Weights of a small transformer language model.
Size: MLP 768 ReGLU, vocabulary 8192.
Training: a variant of Muon for these matrices, 9969 steps.
Each number is 500 + 40 x the weight over its row's rms, rounded and kept within 0 to 999. Layers, rows and columns count from 0. Numbers have three digits each. The size before them is the row's rms in percent of the matrix's.

# layer 6 MLP up, 768x192, rms 0.584, rows 69-117, columns 96-191
094:519486486412536504517519469509552490485518423457531492471488530499492512540559519505487545526542515472496545482499544504522518539495463510501527399492508503505471508534504494539464415562522515528538463420446434537420502522458641479523516502459511428464513477512614486563472511470470496569
110:460479500479375489496571550520538455506561504480505535537521518471454504556422460541477492471517489542429526542496491440542424525550450396517461575542517423533504582569531481452449546493550457507489518559498473502497496472453503509547531530486478497520502587462495502424541486476457521538
111:540465562515519484548544465591508535566494511511455499475503523515507510509489482438490504499544471487488531488530409533516519514476577558492514527438514497444503440494578560486543521504490570488510442488536550491415564500467492504492471455550502502484516537518487407467512464510564490472
099:460524442434500458430504491559476524514498487453496501533579572505513496563452531447542456567550547522539509483453494491550463503464516438480518447541518507515476503467525386522489498507520478461463447460583510472560494493457523507469488568520517447469503487454562533467501536463558509577
087:488526542498457496518464492492486523530480510548526527507524525500478490527480488496494441435522524530536483477489580508541536497463542458535456518440521602518442457538587523556473525474524482473587479595507474536523477558466525476509476479431518554453477435477523489546515508465480486492
079:549486544513543550550464542529478503546604525397467501549495475538513460423508477474464497489461529491528603485468498492389520413544500441510480499431465490486558451499506509539521507509566449489477486498483490465415525479418556553436491470523450458502565461493480547497528451554503487530
093:533553500463526476464537559528497478515565523486532472526538500492504487522484504455508480420469460501501524446438529569529484522497491481486489479575453485483442569446540541574474498495516516537449527473462521439457499533487472468580502535519502496473526518459539469471468561541504475469
100:540468448471531479441505472506541441506449503483540526557515469537432503493481547445569490521547504512460527499502461469602481497482522531494490573552444503524531499504494496481471480499513449546496481505468553498504562443526514425514490544466503508459457523561467494489492527449515483503
093:504419458537540449407539495509529491491498450458447559408535463496483510483497496530549460501468428528523482473529480506534529489480468581532483388505438450464504491462424521464499543497447477475466513460548509544509476451442428475499517458459533441457447525467480490558538497489501468523
092:486487454499530522537545437448528506488506493523550546477424528418450520506476473470483489480507493498458484476535497543500515463521567427577489463493481494434497532556544570466473596476500523540465523511493464466525525468565507498518501383458560467451439522504487497522507492511542530518
097:446448446494598511496512399489514480475494445536500570540467473458460524573495477568526533506640461547572471472564533486425501532433498421461518478463513532540508481509498505513486477451512506469467450479460557521498473521531515428527480532540490504438472537446527464485468437489542447491
101:573500514482456512513483514539504485525522470464464452402464464462490520466516512449495469454542528488485488476470493534523481542424525573520524550503460492496564486514489540556536506514461489509490461461512475497547537409535474535525587406448511479585570515494505447511545494538458438547
112:528499484512464509538508492508434506465459508442486448528492527473491486474505530492504406530428535476465492478463514533481501507534505510484581442444538508516470503451470489396601518508491491466506552550432558502443551539440531516531484488424543529522478535493443540510537525541505499493
099:542486463492498508548590498573449501470549525517524476510478571463470504515420516459458523498526500623512557550498523537448501441555528528499518507462487472481507438531507563478491518478562516460535451529554472577430498495517504486455525515503465487489555515568531550429505547476483505416
107:547531553417564461541461510521485505555507464550505511479478472471559482418418437497465562449411538498507447472527467514518517391438539461492488477499516518507539481563447476491482569506525486474461557488443474463435558468491561480492468467600502476609564526504507480573475546523471476451
099:472486556442421473531614498550475443523461480489445492520461466494509471506469494484515541471500469521642499520466536501480485461487585507484500530522525533500505489409491454528541453476499488541475448522571534569444527518530518513482531443457480429417488492491506465511450444522574518457
102:563480512510463485416429424485491487476458527518587479488495498568490489434441524471529500464441535495390515452420530484500479503430527517449549467501494542562483505549544474468537466453558527496501436581539455479477516568575494458486534494492464479468545469514529560510519541544471495443
101:549487497541525462471483502549526481520461524498429498512463501484444485484495453433464466521431514512480475514527550483531478465380494518551530505449505475462545514518530434510473529541500487477518435593494452492494567464475445483570554577531532515434489560521524503491495426521495536530
106:472475492495515521539550429505497500499542504517442443545456507560489568551501482473497606518488431439515488508573527508442511461528463492533490586452508472522515501495501535510454433498497475494550410438505610573478439502528492492483524537562496469463468463467499490529511526465500492453
107:583479467451477486466502513492484469501506500521486450447485475478473508501505504570542488526479477567471520521520533467496485577489527494522483484468543520519541464496474488463516525413523510483460560491528517469460545449451455602497591468479555418517423503469454487466449476557454481517
104:530506568483454510554503477417464506505496519528474481545471568511510534447449471534483477507482486513443436471526503557506538500420496486514504463484570537540423521481519551514479356443500498418492518493554529513502525526392503523516431543475565500549506569483464501446543536441509453505
095:439519487497488514616429518554556601509499517504435467490595452492457510499471559509460459475526540460479434445523428458545476467444539525441512518483503469538491435464493524433485411439494464519478517514418472550484513495451527432547420478567508486511485513511533523487502480491498517457
086:545473561484541489503528540476452526553542525518482512459481566461479516554494464510492531520458546462516476422532503475511489513544530500486576472517517497480474516540553528499512494506578517560475386503486460583523456508507578559430569516517471491454536515461489517514543513527494417441
090:477441541436533505536519549513470528467594502484516532491494509484596512473465471473482508550535608503458474463523517583554430489536524483547535495477525543528456478412488562475504490470566568453445480487530460493507540477472509485438507396401483542476497536544469455454525514492475533498
096:546431524493550486472480450449469478496511517536365540497610486563527473500560613564463444531486506506484514471451493509491522492551517529525532518507544498491488546489539481444510559572486547483481539447386500502543450558517483476434478590487516602534522487439568487535530534479525573481
119:534533609516505433510520505507502526504515461461489505547481470533483532453500460512471489516571519462498501560541486442589500529518525464542546546553533447471466407517520519494463528515511479496514438482555561469592488427514515536488499407539499455517554503506475533511532465509487557514
102:496486423532448520515449510522491463452460509484466500546440458556500482562428435509476468497483416538534463386482547478501461509478517499475477549589486506544440520439490428529418446450486531451484534502474438479512506387452450419490517531509440533479516499465493487477469548475518540519
097:467501499418476481462516508468535518462530513491498547592556463529534494552567512447533520437543507594519520551488462507542463511473443537506566482524541515503609483452483491509451507482490490497483489436488542420505478444567496558498494518447578500502461502522511457536524562468556430440
102:504464488498580506513415477446508502479544458518466469433483481490451461571524478607559461477508501500509543470522512515522505497520491481510498442466479469489534521480540488504595356605522489465520487486500532505494552532538570484570498499504538446545543513546499466471528617523539535553
092:494476546457460500468463541483474520447484484541474512548514486439508407495416522568438492533491530464492467474528503531497475465446508483545487519505509486541490427504501459570546535455472509514448425558495530478468497516503545429454480496507471437468493494500530446476488440520434438491
103:472550500493528520498516478485517509458498447482515552524506563504444526441435549508527457529482471529563494500465493588552520533465444518548489567521598492471547523480506503502528417543558493588516482559483398496507515458448469525550525490467506386482506524556518479485470506501557561537
092:462448540531549512440456508492484494467489551460508461450605423499555476524507499442471465499552462542511484533569519513532455470576517488536513487471533451482525435431515440497500498511461552558503425452482502474457531491477529524491541440517403430481461522510524564456399468492578458486
096:468479521520535508520463423515464476470554508519480473531509416509436579514485522507487479467400497544538468532519530496500536494539547502469495571488576525503499492456532547489527481529472473512606502536532475508478475497468495443520526419490473501507524529540586496489446571529507539526
083:453397500524494489517416509413542541479503516489474573517475487514482524506618455470528522498541452495531526501535536497532482435501481457469558561483554540484539538446566550522468480466627502457463473507520539467532460451503470471495461454534512556491530490498531540397531498503549505553
113:509493511500554474545481515450582425421499470544571513489451440502497482542476484516541469431428466458473493455476523452533553516473502484515494544436553566460527448516421523427534546571410482529498479496536511529428558468472492488500550524598481508523358512420439569513508463507499465486
113:516550568522495488529563567487547510521544455457498478462412525505438461460515575518523554482489490474495511493438412500440549468461429539497532509545483466495485508525471479549442520530505445537566505464465551428489477467460478538502521508470456515468476537462539447466530526479542464441
092:514527488470506492495451473499547493517493480515526482502501448500500554489502489465555539537546520572432479516533510544550483498453435480500457515544525492534481474512468504489408542529480513482553528516424444453517458552477471571448551539484494540463585431510517472502504535542557494500
094:507510461480452535521491452513527421484523510470550471518476466484505425453516539503514480432460496502473533515466527448481507402556540509542546548440503478500378484563514397524440536510514516510532530467461555469455525538470513464529520522526521477498480556514489529523483476502592514571
117:533445507560524515478508465529430476472526553481489483540459445574470534411543513531564523392575536533473543501506478519516510473464513430526486538546428478524459526469509433487427493478520477522480488508455497441491518497516435461490479538485510524496444515452400483458462529505439474488
108:530482495467554415477489539480390456421514440507514479480537558441480556480435496536491482430450502492511560451500501588534516464514515517548484449429488521432421555525534513391545533489479500466444493527516468397474487522557448428518474561472537490458507491551429551509488616484499515450
119:507530613469467478494493530588566471537462492463428547536479531495451646505499469478461497489478478539486482525505471517557487482533377500521578494539472506549538566460545512483538442478529491518503544534548515529480634472567511526484484493585467491488472474579496511491540486486437485480
104:571494535455501490520462526488492562538429520493534573378518586558518463490501465497515460423523575515432529476499585468525436544467498480446523509542514485487476544480475447476534524494475465444550543486530464538543533509486455491526502499452498536522406448496450499421542493454510495484
089:493542480535467512474476491462541559457506461413517557415523512482560449464469525447531571557494502489428510492461487470496461508516473613470568494439503542523503418481506478481529511483559507473515487502533472535507576442560575486488449469507539539478503491314457484572562458500475504528
096:491564479481494466443501510491460509451464471544591491530545457569441567580523467545597527469484505498458565494540555508537372532519529426506494527502497490551507554448477523544556520515485574502423499477462428496487414441465536521555446467503410547481507498506555463458543550510519497523
105:490463511519515574494507530523495506588443514406482465480511429504437502433484502437549552535537501451521448489453486566508477564532528513523476467491490497521513517455555459438502560504464534472439522509479497506494529514544543537523469522472447500404409472534571579484533549521480500460
090:495528447478598541457479500507582490560452470491547508472523532423451559504500567531433420493506509556500457492549573539502396471516425538505471466424471525537526532567473461520448548567499534470505502460499459506497499557487502461461487488557477491533547496548467479417535537467523458530
122:519550549550519475508462502413468454518488545413544449516559560449525567521517483514515527516517483462503457493562516477519529512459475522410538444482498466454556517486555429553540636534525541426546565497500523540542545437509539511491456500470527514485441515483430494485602509515511553474
090:527513418554557480517519468513465516543513540458549565489457556471532503430523542484538525474434494404598490484533421493580467480481487590476472513451480532532494502533500508494489495515497514550480486438422543537497548495497461477477505449499539526509471453485464519508477484575464429530
097:509454511532512494447460534478526487561547481526505529516454521529486569493529515507572447476506451564504564515505440476484507569417513537472549446543474521481482497481540495456502432427521499506484515485497560527491502466444457510498533552477421415578497492467468496504485491470448559480
# layer 6 MLP down (transposed), 768x192, rms 0.273, rows 69-116, columns 96-191
085:544486559477527537512504524473461485465481498482466469462610495532517451532475588514443535467550467446559575507482505525492503556508453508554480493454465513477534455439518455483464483518466468507536522483564565547509577559516530506527508521477547460539516564531500497415591501496443608464
104:417476474539526533492537479517543479465508518488449526471476519464528422544530539536546419526507494455428443538513517513534404528515432480513486513497437532526481544463507497540543511489476438488513482495539526533450461539422524521511518478559475580554517496439478472574498516501518437468
105:437463478468473473526514501502530492467519585523474524432493501539490525555494490523604517539499487531524514504507544562404559490489460512456483494454458483526542453438450508517535535433538556421520443513504503500529517549474465498465435492552489502541544486444494495489491480554518482524
104:501512423511435502501448469502490489485494495432531455544497534492522512623462549521490550466460536488552531473547445518530520516497524562500526563495503522558403500532478475505543527474552453514502517437561540520504468478529645524513364572535491523530480509479543527495544557469481510515
082:474519463471497532462436451563446491519467574488479460529455543501508481458442482517429473452551467493457465524465583472529531502477504444507496456507549541497483488473466504517494448528525468447488520521469443516521494519489476466572551537506550497577514430465492381496501469450475542427
079:526416568480520519547494464511548530520504519540551506603467514490518523449520462495504468479535513537477545464493574516532502478551571490501548470507471480488414564566484517531539581432448484505483554513468510500522487450484530461560494451429521426479542444458512535460406469517559528541
098:478444501471473422585523517524536541554435557534455469475452450423496535444486518510475478527465524482514537541500558429474468516502566517490565471472446444558468453539530528535481471524504493482546428584528479523476465502540469522525554549443512544501443533469462488535498494539460489507
110:531566547542531496528459545468516480499491437507507473424469519530538423476461526551512442441531475511453608475507472469402533492501521506496468498537567485459489532488417483496525481505505505541482528519456539511562534517489449539551523492457491470525466513475487511437535506514444492470
090:461476563521520534517489499567560482462504474484409482460571432547492534548436482495492437438456459508585478521541540491475549476528542552501416438488438469428516466602481429421450594472471520504518526387541484465504501459489471491527468452508474518488561521499445493518431463476525517536
096:465457487507424505584489525480465503469473483580444483576523509538569540489439497517401440556514492517483536479482570507492523525583512471484470486513516566502459560480536569459443598475475474510497506508518434449548498478419462460489491443487447482475499482489494486526495467494548435563
102:534547515448558458466470517467548558520472533536500488532466532515522572512498531452452470500535493521506486438557564484516497510532517519513446443552538486461476497533481449547507469502441503502499538496506576427476418430456450481477524502505492490585430501492509572479437523511400465513
103:504499558527543543433459524535464475561462513502477498442426493412569473515529498446470454542493485511480541544469530460527497483443530514516547528573528471526550525431467499458508545467482479473523476478508499470530479458547477470511484497484490508525513442440488494507565536438418432538
109:502441449501452545455489523502499439503488512495470492496487569520484469465541570510508537567433504569527546525444407432497530516502491482521475500508513457507484567480492536460505451505497519492472454543488505601431488473485563446573418472509558496534445577468502521524507469490495469486
105:486482490571553529561566522508486492545513532541581474505532497429497501426558509468397510473514508484470519494546536499470442481508532533490455533517495421495512535521517556412488518514444545497552529457524463465433495482496547471409554535539440514461544533445550539478483473489435513581
106:476499490546480449490471534471479509440499429530543577510516501504490454573479443505544503511486514530477488397522522602508532516447472520478511497529502502416477471478499483519402470571532480456473453532468561478478525432432571477590522470492563536490461503504430535525433519528519510493
095:413457561501504505507466431447450501468490533589455446453491486566506514494503487503508503573487491561463529488487555602493490479490506513503525453444466494459438477488541438450485512415508544505451481577500501506542453542457480483543449471435478555520508468514483437445491444527504483504
102:557520519533532466476487510579458537472435544479496510501560619523486520552497512484394483469540455480461529496483494514505516515535482527556456514468521482512473505479474507463598449563505453504490520515466476522464510538562470448568551503531504510442516519486546512494534562498546558477
099:523503497528545493423514475473485504500458476493499502486531548473502453500525611555511505533485512549562474453468552537526527515443510507616531454511515540559522501496497497565530552509473504476482477474430554513466533440550498435551530403478512496518571539470501568525460520507503492425
108:437493452518563547469459469593407518487439494471518535454539570503463520476495532453505557468471482435502505540461490478549485526543468530569488486578459524575511452480420532519518531500448524573560508405483487516482485482577475529418520534536482560558457558474526493482523485542485496495
110:572522462477476482546408432450498544500554480551484473529445457511505529481493507558613457491495479493523500478549513584483505535510525545587520477502546450543497475546450524499581570466528438461561544638516498482574516440495542509548563539552522488512484523535452460557438447489476543503
107:440496516505524472410460557457474494516509471560503456456476489466579480473473527419488484491473449508553460488540534447506506500443517486496484489501526519496532510503431535475464498520463545456533578438506492495381522469505541535472521535540497508539500624543557545488476538527559455588
101:480458499467501487522475499521530468517397537519482510467526510471552512531502524559448458496520473484456470422522468466523471499506568500456419483450567410476518471454478539434509502530522493465584504487456473540528482504521491440539466515536501506536485483513443432464485494476493500531
093:495572489527506499466487485517515524581474512566448525391542478531500534525512553521460509482520514535502392500512468516506518439508451540500513514491506465503498494467468498473487516482460541550506539509488557507530504519516552476507507509509501491521509497456605543536454532568430453469
089:548420467497539444496453543498481525500503516501434452450533494576516507498422588568531480480528477434447507483496562486470433449492448490558519486540451524489503470520526470519539561530539496564513502441538491506560597497498503456497523465487439514440464492519469505539514502559554548458
093:492526508484562557497538455460470489519499503494459524483500454480486467559480508565440379559510456557493559483447495500509566458475498473465587602506517515458482571465465583548580464505504553559510512510506463454456498503493509502482440515509539501493418515487473477563570530540467472447
116:504480550526526522517508417488483554495451513496490527416531432475554536489543528612518506484510528449469557524468538551561509466512513481466417513465576511498565509605461509496427522498520514554460522501482566468497481530519539444378532444514450545512517525532547484471463477433493505489
098:522468461427478472577455532497505479557484506560569480465487561482499497482565432505526432537413498518539437522460429473476504529482521540500560481460487520556533525399454527508421449498428520488437543578534529545545502490467467526483442594501482523542534483525423530500514536498523409519
102:522555513448531501505483514556429488417467515554480555514458518528560554467527492491495496473559515556489519516601526548522470540573514491520495548518466522498499483542459415508466528540532564467460515460495490466453410485545539542490515517417518510530502449561505571558526527564506510551
099:494518576461518460471494528432475561432469418559437518450526411557498507525489549525514505469473471485456552556508521498530457509537491525467466483443514559532540503440475511537513455489501480425474549486511509512548523548488379479420502478554458524480502508518457392439510553544484514444
084:468518500563522548530466540504509476563472438501476523454444539472487424481470538484517527512468442560507504521537507425485453519518477392529471513549505485556453444533551485467415530528574543507570464492487523506475542527512443546403541432578460456512469501443483491506477502552483503484
101:507557473547512426470484510546516472439457450581465462477476472466451518474484535518514474523455452500447475522489540529484584521472547461541473504437407452451495529504518468440496552516568480515481443458456452507550519492530438556529537472524577440470445511498487555445518522508523545526
096:454471433512538466520501487493503500572467536519527486505486486455563460524523426448464553443456470588500475507551474437513444546491517478511444464494429544501463494455485514511559547494500569540487481554490532458422493519462447512484469477513442427451429434490536493483494519473497485514
097:550573513530456460451485568464554600494518441463529500495520467446492551523504520454508535464516485550490453536546438472591468531516504546542549487609459510513503513524493453568491481537379453516554479446483497535486467592514515460557454551524534451582476501511498531465469470502503508519
093:503556459418474528511462397414367500522437545561432519536464493487544540518504531502457518479560448556513508551474487573450503412525522542514468471434507534526524505478474445489491515520440490548513484486532520479482498507515500489528590469524444393582497506517515485543515536521531522449
101:596555505493462475491486446561482528467477540510494492523469457528452476465406509450458584486605475466548521498497513455557495534523539507506568461475492571533522499568518503523463531507527517480518577447482498535527508463486500509522471607472500448471512571481464520462509495454437488525
112:494458545477499542520551551516477575486571500508506506461478502535500513489519612547499535498501473503485537488512546492537488437527498527477506522526536554526527551538375455563452570563477482467500541508512544493554517440546488524485470485541443549481427512534503547504602463492452506483
101:484410517500469467491538459450492488591453590515465477561464510561547511501521512540570510524465581505579505450519484530487485462551583522510504478418464502465482521495463515525502482478552459506484540483460423512501576497526458519531468480468483508534467558515464492470435462501489430493
091:511505522489472499504555529498517483529501452425528488524474535517489445494539502429523508434465464483475535575541521517552475463518520442565427426479530477473490542466500467574486492502523487459468481496560450484458443522420539475491521416515494549483490536442536512513486526552508516432
107:499485599517505550520530510425471508484503465553466548475506464526505445462541517494477518472614498522421548504558492510521564481589487461508496534558553492482442498468504522470542508496522481471418528487465498442540514459443452519556525436457460387513523533506566498512497505441511514550
101:517561492518568490476504490447515588513555444458478476537489427486447520544501497651448532512530537478505490545449500521558528485487463569547538532524594438445490559471543558593487535595456450513491431511469499490460606495526527469507458406561477424471523494554470493461512522524480520533
109:536507522553489519480490514534611477524486526502534553505501530507495582451499536500502505526505441520490506543466513490626484536485496521525514478482552500497451501420529464454572529579536528473446454504565477537424463504488474561532573522559545526444498524561533470577524453524518427492
103:453470535509577518453494462493528464529533454460434468541508501514486483534541457519520560548533471472551460484450439511511450530543553463492514497499574522475488463495480490449541463514502533482514476516497527559562482490450600504523436536557446565509510409515524493564477491533389536498
091:506514494506478516553516489487465529516518531518524475419508615515543493430411442480492475574481507461478557511528458503510513498543481550419453550419482488552513433499499538499507492514530484427540523502468478547515445536558501486520436502506533522457421471488447482411437469516503505504
094:485503511568602499433501544463476498590589528556474462514500475510553517455562516470502464517553450498519418478485521559473472427478549573565515487466485468510538518525467478505501490459444535492542478511471501481495500466481414513495493504543556513528521489486443496542559459550466508479
107:440503510501507504482485504588421439568476473539422410421498467538468508379441506465515518512485453531514486546461449477466496482480514494421512534513528488540568487409483518456512561452463518471496444500415435527512509536530459482466487480505486518426458462520466415505550538473444465464
090:480585553529531487515396546507488484512483498491516546524482489521513489457512526494524533524492454457588501536508485522520510498534435525492517557474519446430540483517534488404528532552567509469465560486536477457541497471485518453445472465605549520560525538564571488523428430464511483489
110:511532508528495448461458419504510469461540543534644476484555503504532502551537455570436579483538514477480479498469485468526464551481525528408557460540426445463486560547474452542462528520529484492560459509421537487397480457537409411491484505467503430501532533562529581549463541396484523471
091:429481510501453467495518485527518568513483521535426504516579552514501511471537508481508527494503588492535510461568491463532481469521434565539477527461491501493493541541581530488512455491498502496470449465472463461485487507433502452458535445518445445492524513459471635487482481596437459486
# layer 6 MLP gate, 768x192, rms 0.569, rows 70-117, columns 96-191
106:503534469480444499498544540460505463540557536475536483486545529491503439544467501511482453505532454499471497565502465467553463512543506441508515575590496468570496510518623483489427507498524529479499479546527519473485508509448531499594514534495527538515485554474487440515541548471474480490
106:479517442539517470468495449480476519413503483491475514457462495487499567479493631532486476506453497467415403532527578437419500527506450499490504489541558492486474535539453427437523481514497477499471539502515501504529466493452472456552483567444498494537490480507526565511521519451460555498
099:538496504492548536554540505549456491533466592515464507480566466480500489421509542517560568441480454494560504508518494481511520569526518499523448506502545468487556557470453505503455438453440503459477495537457502512485529428513448493466487498505509519536509532589479432409410554466521555477
086:497473547485484541450467573474461532514492559483397514538469458523493494489557455511495490436594512504538481454494553489499496509464531469589450502425561557493506475511625533559512490535540435498604510534468506514518484528523494504539455494470544463526459425488494483484548495536469550547
084:544542547514498562547452552464460588535528464443502510536504478566508453450533513467479488449471516428520514482524548486423485455555473467496510490473476513451512493472554461532499560527573414528514568443484522449472494493412552500496509474496474458520557432458518565504463485543540520555
095:493398454474426497475469459486461551478505408509510623522478445492536527502540530505463443488505448516457473490438503473428528495464493530453510506450493558533463510502521515488507494493508515465539514527557460506479481425478489508566478490465489518495495466541479516449489476525484561457
109:481529492447514435546572519463467513459434423495471569458491456528507551527511512488464512457523563548550503519521513495476511474465490471429538481560508532455411494496464523535532587445551418493482502494587492505454518495541581492502483442533508494475510521515457465519492560470513432482
093:529588508455462548588447514479478488483536523440489490546455525498557467430508477505490510521502571469448498508480582495469440461494571457504501645535539499596536475524530473534523443496557500541543506541480504475509502511551578508491506553518490566522587485513572514469473457500472517397
099:524494514526504553465506642470516540417504464489446523513567524458486534534514470459536522475534435520516510497439506492517517483465520534484570468528561523524553507454530516520525492544558470553471510493513509535516540502560357448541509525529436504513469509546483494491496472478491516559
099:514487500548522515483540539539480466549451521534500519497408487466497445487481448553512466547505464487623445526522597494461492536475500483416518526525482481497546448539487480519453457382517489528526467556461545477572457468529495512528510429535534537524520516472588443528589460517424445518
107:484528476567538480467462500531482438503571474473521521499462504499508535512520467472497478540478542479557517629482564495555509506462526539494491476489523502469582455468521474500554513500481469525561445518453444465502497567603453499494506487507574519550508530518439528419582545525473444550
112:542487459505492510478462514472470429516467498550528546503477462549515517547488479502444589472506476471565545558475479461443429534535493554489454576557485514454572481551485540573437519532444537440505532550538498613543441464481496470520449523614482510459482474482535492480505491483446510514
102:466478582547484519414501450513485462494479502544468479552490483571479559420448458456533529487481469432550548411465501457480522511382527481495490499528478535487476456477492500515476514490458394519465531405522529541513508479462472511568475560520465474491449476540493503434484513451535480505
105:524474617508492497497499567472483482512513521505482535511464477449551615491537502457454483516493508531499523494587540450499477509552487538527455490504488447482516537511460518522495508478562506503508446489496524510518465479490379510427472485558538512515555482458446463473537547484440477505
097:510532529524491517546494534525506438510533510486488486472576554481530487477487542524486492453485461469493471585537558526519452485527476458473512517444457477459515528533492456563490495506455462489451629555420517412532462526496492581472532579562443490471517479605530495570567480451569589522
097:557469498542447469509446457550460457494478560473475522428578496482464571533552490476523470498522477542569518480463478536479491539435431533502515592522483494539522498490558500429475456516511510419498497514511460590499394460543586472495553475479505465557515494422585513538544510520585513630
095:522524489505473484493547502532511469551477528480487447499491502493457478488568484466477529487527556531501478530446528414496481481438510549547487535467476449575594514470495417498540545430542540469520501528507531478535502475483419524496538502499511438468538559562542496458513498550423550535
103:542481584533482509484530533419505533552481523541509470477554521523531530478451545531452467422472464511498539504526447494494478545537517436511522518467507498529481493507497530538502495480511488489472475503555483529594514469507444528418472514542516473479554440525491522557517498504587499449
107:464514524506359503511516514576485548483493506493535475462519519494465499461492477452464485509508574413528456486500532526513545512545456499477523492529524482452476525427508455495473451527445432482475488476548507514492481483535447555555495531495409568438572518497514495522528514526574531430
104:463491507496571555512487499506494495482542493464572477447457498543490512527550520558514504530571536500550482488454470494585469563483442520470486551502386497480480485607470561549495479395543519510557469513518500442446486449543515406491439552456456516391422495573517544520537489511491491544
097:486526481478503486662443533487588552501528484530418475508579511493455544520453592550482493494521505473481418498475436487515466477448566469475433540505523463492536455459492472439506460433527491514522557553368497472476494476448511438524424468557513563600481461503511487499561450502517548494
088:497533546484497483498454525590505558560500508468455448461516515600503580557590504454516493419477516470484450460530523501589451561576576493519531496450490486452549515498510594473510503511479525462494527474541493463528533476450467493555466501488480567503469527560507512510532450508467568459
089:521499490554490494499472471456486474538400459548529470504531551502435522472539491491558509451434431540512498528530454461485566563463529518454493521538473505514511455511552464502472511517432451506574519491442528485470459504520486541538555601558538442529464435447612517555444474554482493501
096:610490513494521487477504459435498495489454501540408560449643511506557485574518528552458449539541508497532533513502471558494526511531501523502524556559538483493439500451568500475518578501457509457472505465401490465520446489533468393450491600522484598530563469450476496581577494480548591483
119:518489620512490470491537504472462545484572489491539573445499469471508630473512526529497511528571477437531548547512510499513494508498559454496483554523525505503514518562530531508467513447526518515454462519489535494520562476515488556466489487469500500486475536521541539509517551465476566547
101:500481500446584489502446451424476533490540520520505486482495574557521497475464494489475520477503502600554445495541512450533456516482552500573514563532519500492533485493455462527528542476507550503522430537456492556466455552415494512517521518580539408566524450454537463488500558508527528530
102:491485445561489501489465479518448514465535490461460488463438495492438582466566608400478484500483482491503424558455508507482450490447499566533481519479533524532477429523510535481509535533467442479498478539460563458541495520415514542501490425540529557503468531473561508501474489552512492541
100:573480476480580524480462490433491500513480524495522484504483430540481570479545477456483495500486421525460466484564484496535526510439482513475506544475511481512573530541530582448442499380503514549512502530532547507494483428460470469494449559560455505483516446535472511493467519474459441489
089:540485458549501485504518476568489469521507545432529473497536520620492593438572477417525479460481467517525476532483500484538546473571489534454452521490485488476494536515538516434443490487549432515587614485536489487502573469490493546531516539490518538477476474506528493522500572443600521496
100:494489505513503500507472517468513546524466532493566569467502511539550457498528515517495454493431579501512520446493466610503471551426577550485497549492430536474514509551525499456499517514444542491503563546572501598457548510538466560492487504475468499591430478506538492481503476519449534483
095:401433492474553542456450475483514565482496552462489460435552501495498513508497502505504505491509490543530542553505545526492402524557482505504517477446475434517479480470499448546473468576467565547512489546555464474509569486514519531566470475519518471509514439523559521460480534472484477511
095:498535546460416543559510530489526448393515460514501494464487437553536452470438511565480506532466507467517468468542462506505540464484410531511478482532438516475473429497470502525543497522497526539452451502463478532541475567443457504484539530422401461516519515570469466527421517489475495527
093:490462504478437537476450497414415465529482520548534496465544537505481519542484482429488515418488419508595503554528513555498485426476469550503537480470498529409496509568588503546516526510485460501554525501472525547529514504516546469504516507513511463534531462480506475487592515478513523558
104:496490488514451466462479529544472523512547526507456469521569660458500489456447513517469549547551515439482504498485498635465478483551456568478498530535473471549505524463557455575498541518494537444487437530491487469503479627511463437471437454470498517551560520529529443510474505461500501479
105:477436455467490502475332399504459455539462504508471467537563536475502526491473504452514478469561507482499479458529521431504428507511570563483491484569473562508522482495529483451537495447507543507447490496529552511472524516458471456453415505544552509542526467564534550560448551537534517503
096:492504513511488489527563505430400504543473581540483449514499502531544453468507492498539523493458558453506477502534508514510514524563540486434522531413444491463511472510528493502480560523558489509510509437508549501463507423505437504473491470503523555553450570402514523503452512505506453517
106:507408540500457425472486507480533535478489506523493517462520499501537489518484488546498445511560516509552487465523509539510440544485491499443481488537438496479519529491514570460501447508439509534485448523505458547470465481521517514534479484454481478460548368477533482409532504454481563479
116:533483535527499540512442513534459371448570497512505501508489507491554491426541519557518581477583542488486516495454523466528470442496558491520462545575459461545438517480531498433446459433559533514480559437464476450488422470484496453577497556478558477463532532440460506477564444503472485486
110:476533588436505600497510500523479557497489530477524503415534497553544482522427576532490501460475501503505542531558479604464490504512499441494498567501470557497532508508530487476455510534524513547462495582568469482480487556494444482439510502437541554522425495517493507452472484543512516487
111:491511591506460499443499522544611409526476500448459532550464572454472612518515490471501496516479476531480502484491479501551484485476377491505579495492452491543528517484514511519522483511541531518538510511524475538470615494525545471493491548572467468424443496536531469494513534504420468506
099:534535527503494566451453475494472486543482479504432543441564521562548475498544503465460500513462492566496464477481480491524494537452434496531455506463539442486502512520453514534549458535486512501550550517494461486541540538434375551528462492546430485486487479493487465555527501493466509523
088:497430514453530458463459481505464413577464521543489459497491478521434546511562472604490478433492502486538505523533556560500539502485482448526454509547483495487488529503471470478413479486490509570539480479479570450557509524459463566504540531477500455490554529642583468515510510516519518472
101:489512448477529458497450486473495618421537522543512523504500505551473489508483563511509514499503477422430524565487494505539475497502507439543567546494502492483532419460498430517530508488509452449453567511509539452549464528415501558510504474512444563423544470466490522468562506507538506500
102:509528496570509447568547555573420399500516555519480471524471601527522541483498527505412486494559485506504517511532576455553528507574526441501472576558505450496541531428462475489546539487479472495502534460502495525497474521518513542546515505516510502475526498545527441493479466514456512499
093:440528467454498446449495549537523483502485523479534502493482509567544495524532480587460561532467543559552538496356537515550563469497458431468417558524476570522561499484505480514509559460486458491537460538541537466542545555516563490529525499552524481502478515498477549471536487568452541497
112:551499636557547522607475434488488414494556543454521440547547561488513504521525509542502524493554534440486446478534557478503476498391483569473537457433482457448540521471516517536484532499537505448555503521494521544544556431531499483470519504438477516484449503534525493512562546505543516492
091:416529533457545530521492498471479514462569436529520523488520452481554556461457465476477501487424447437441496515527488523444503503546469463474465528505475496516485468452556437530518533481514498509604452503534518436523497483515467479509511510500509530470496524539441456581523502441553512494
096:472500552541536506434426497471468526595448525517510506525441558555449548524565457493547515451453513491524529455485530510492413512561450514452527492482525460462532445578590513532531501453534519457551442543553476488560464505489524503424413484515480515481453554544506465484503501444594497465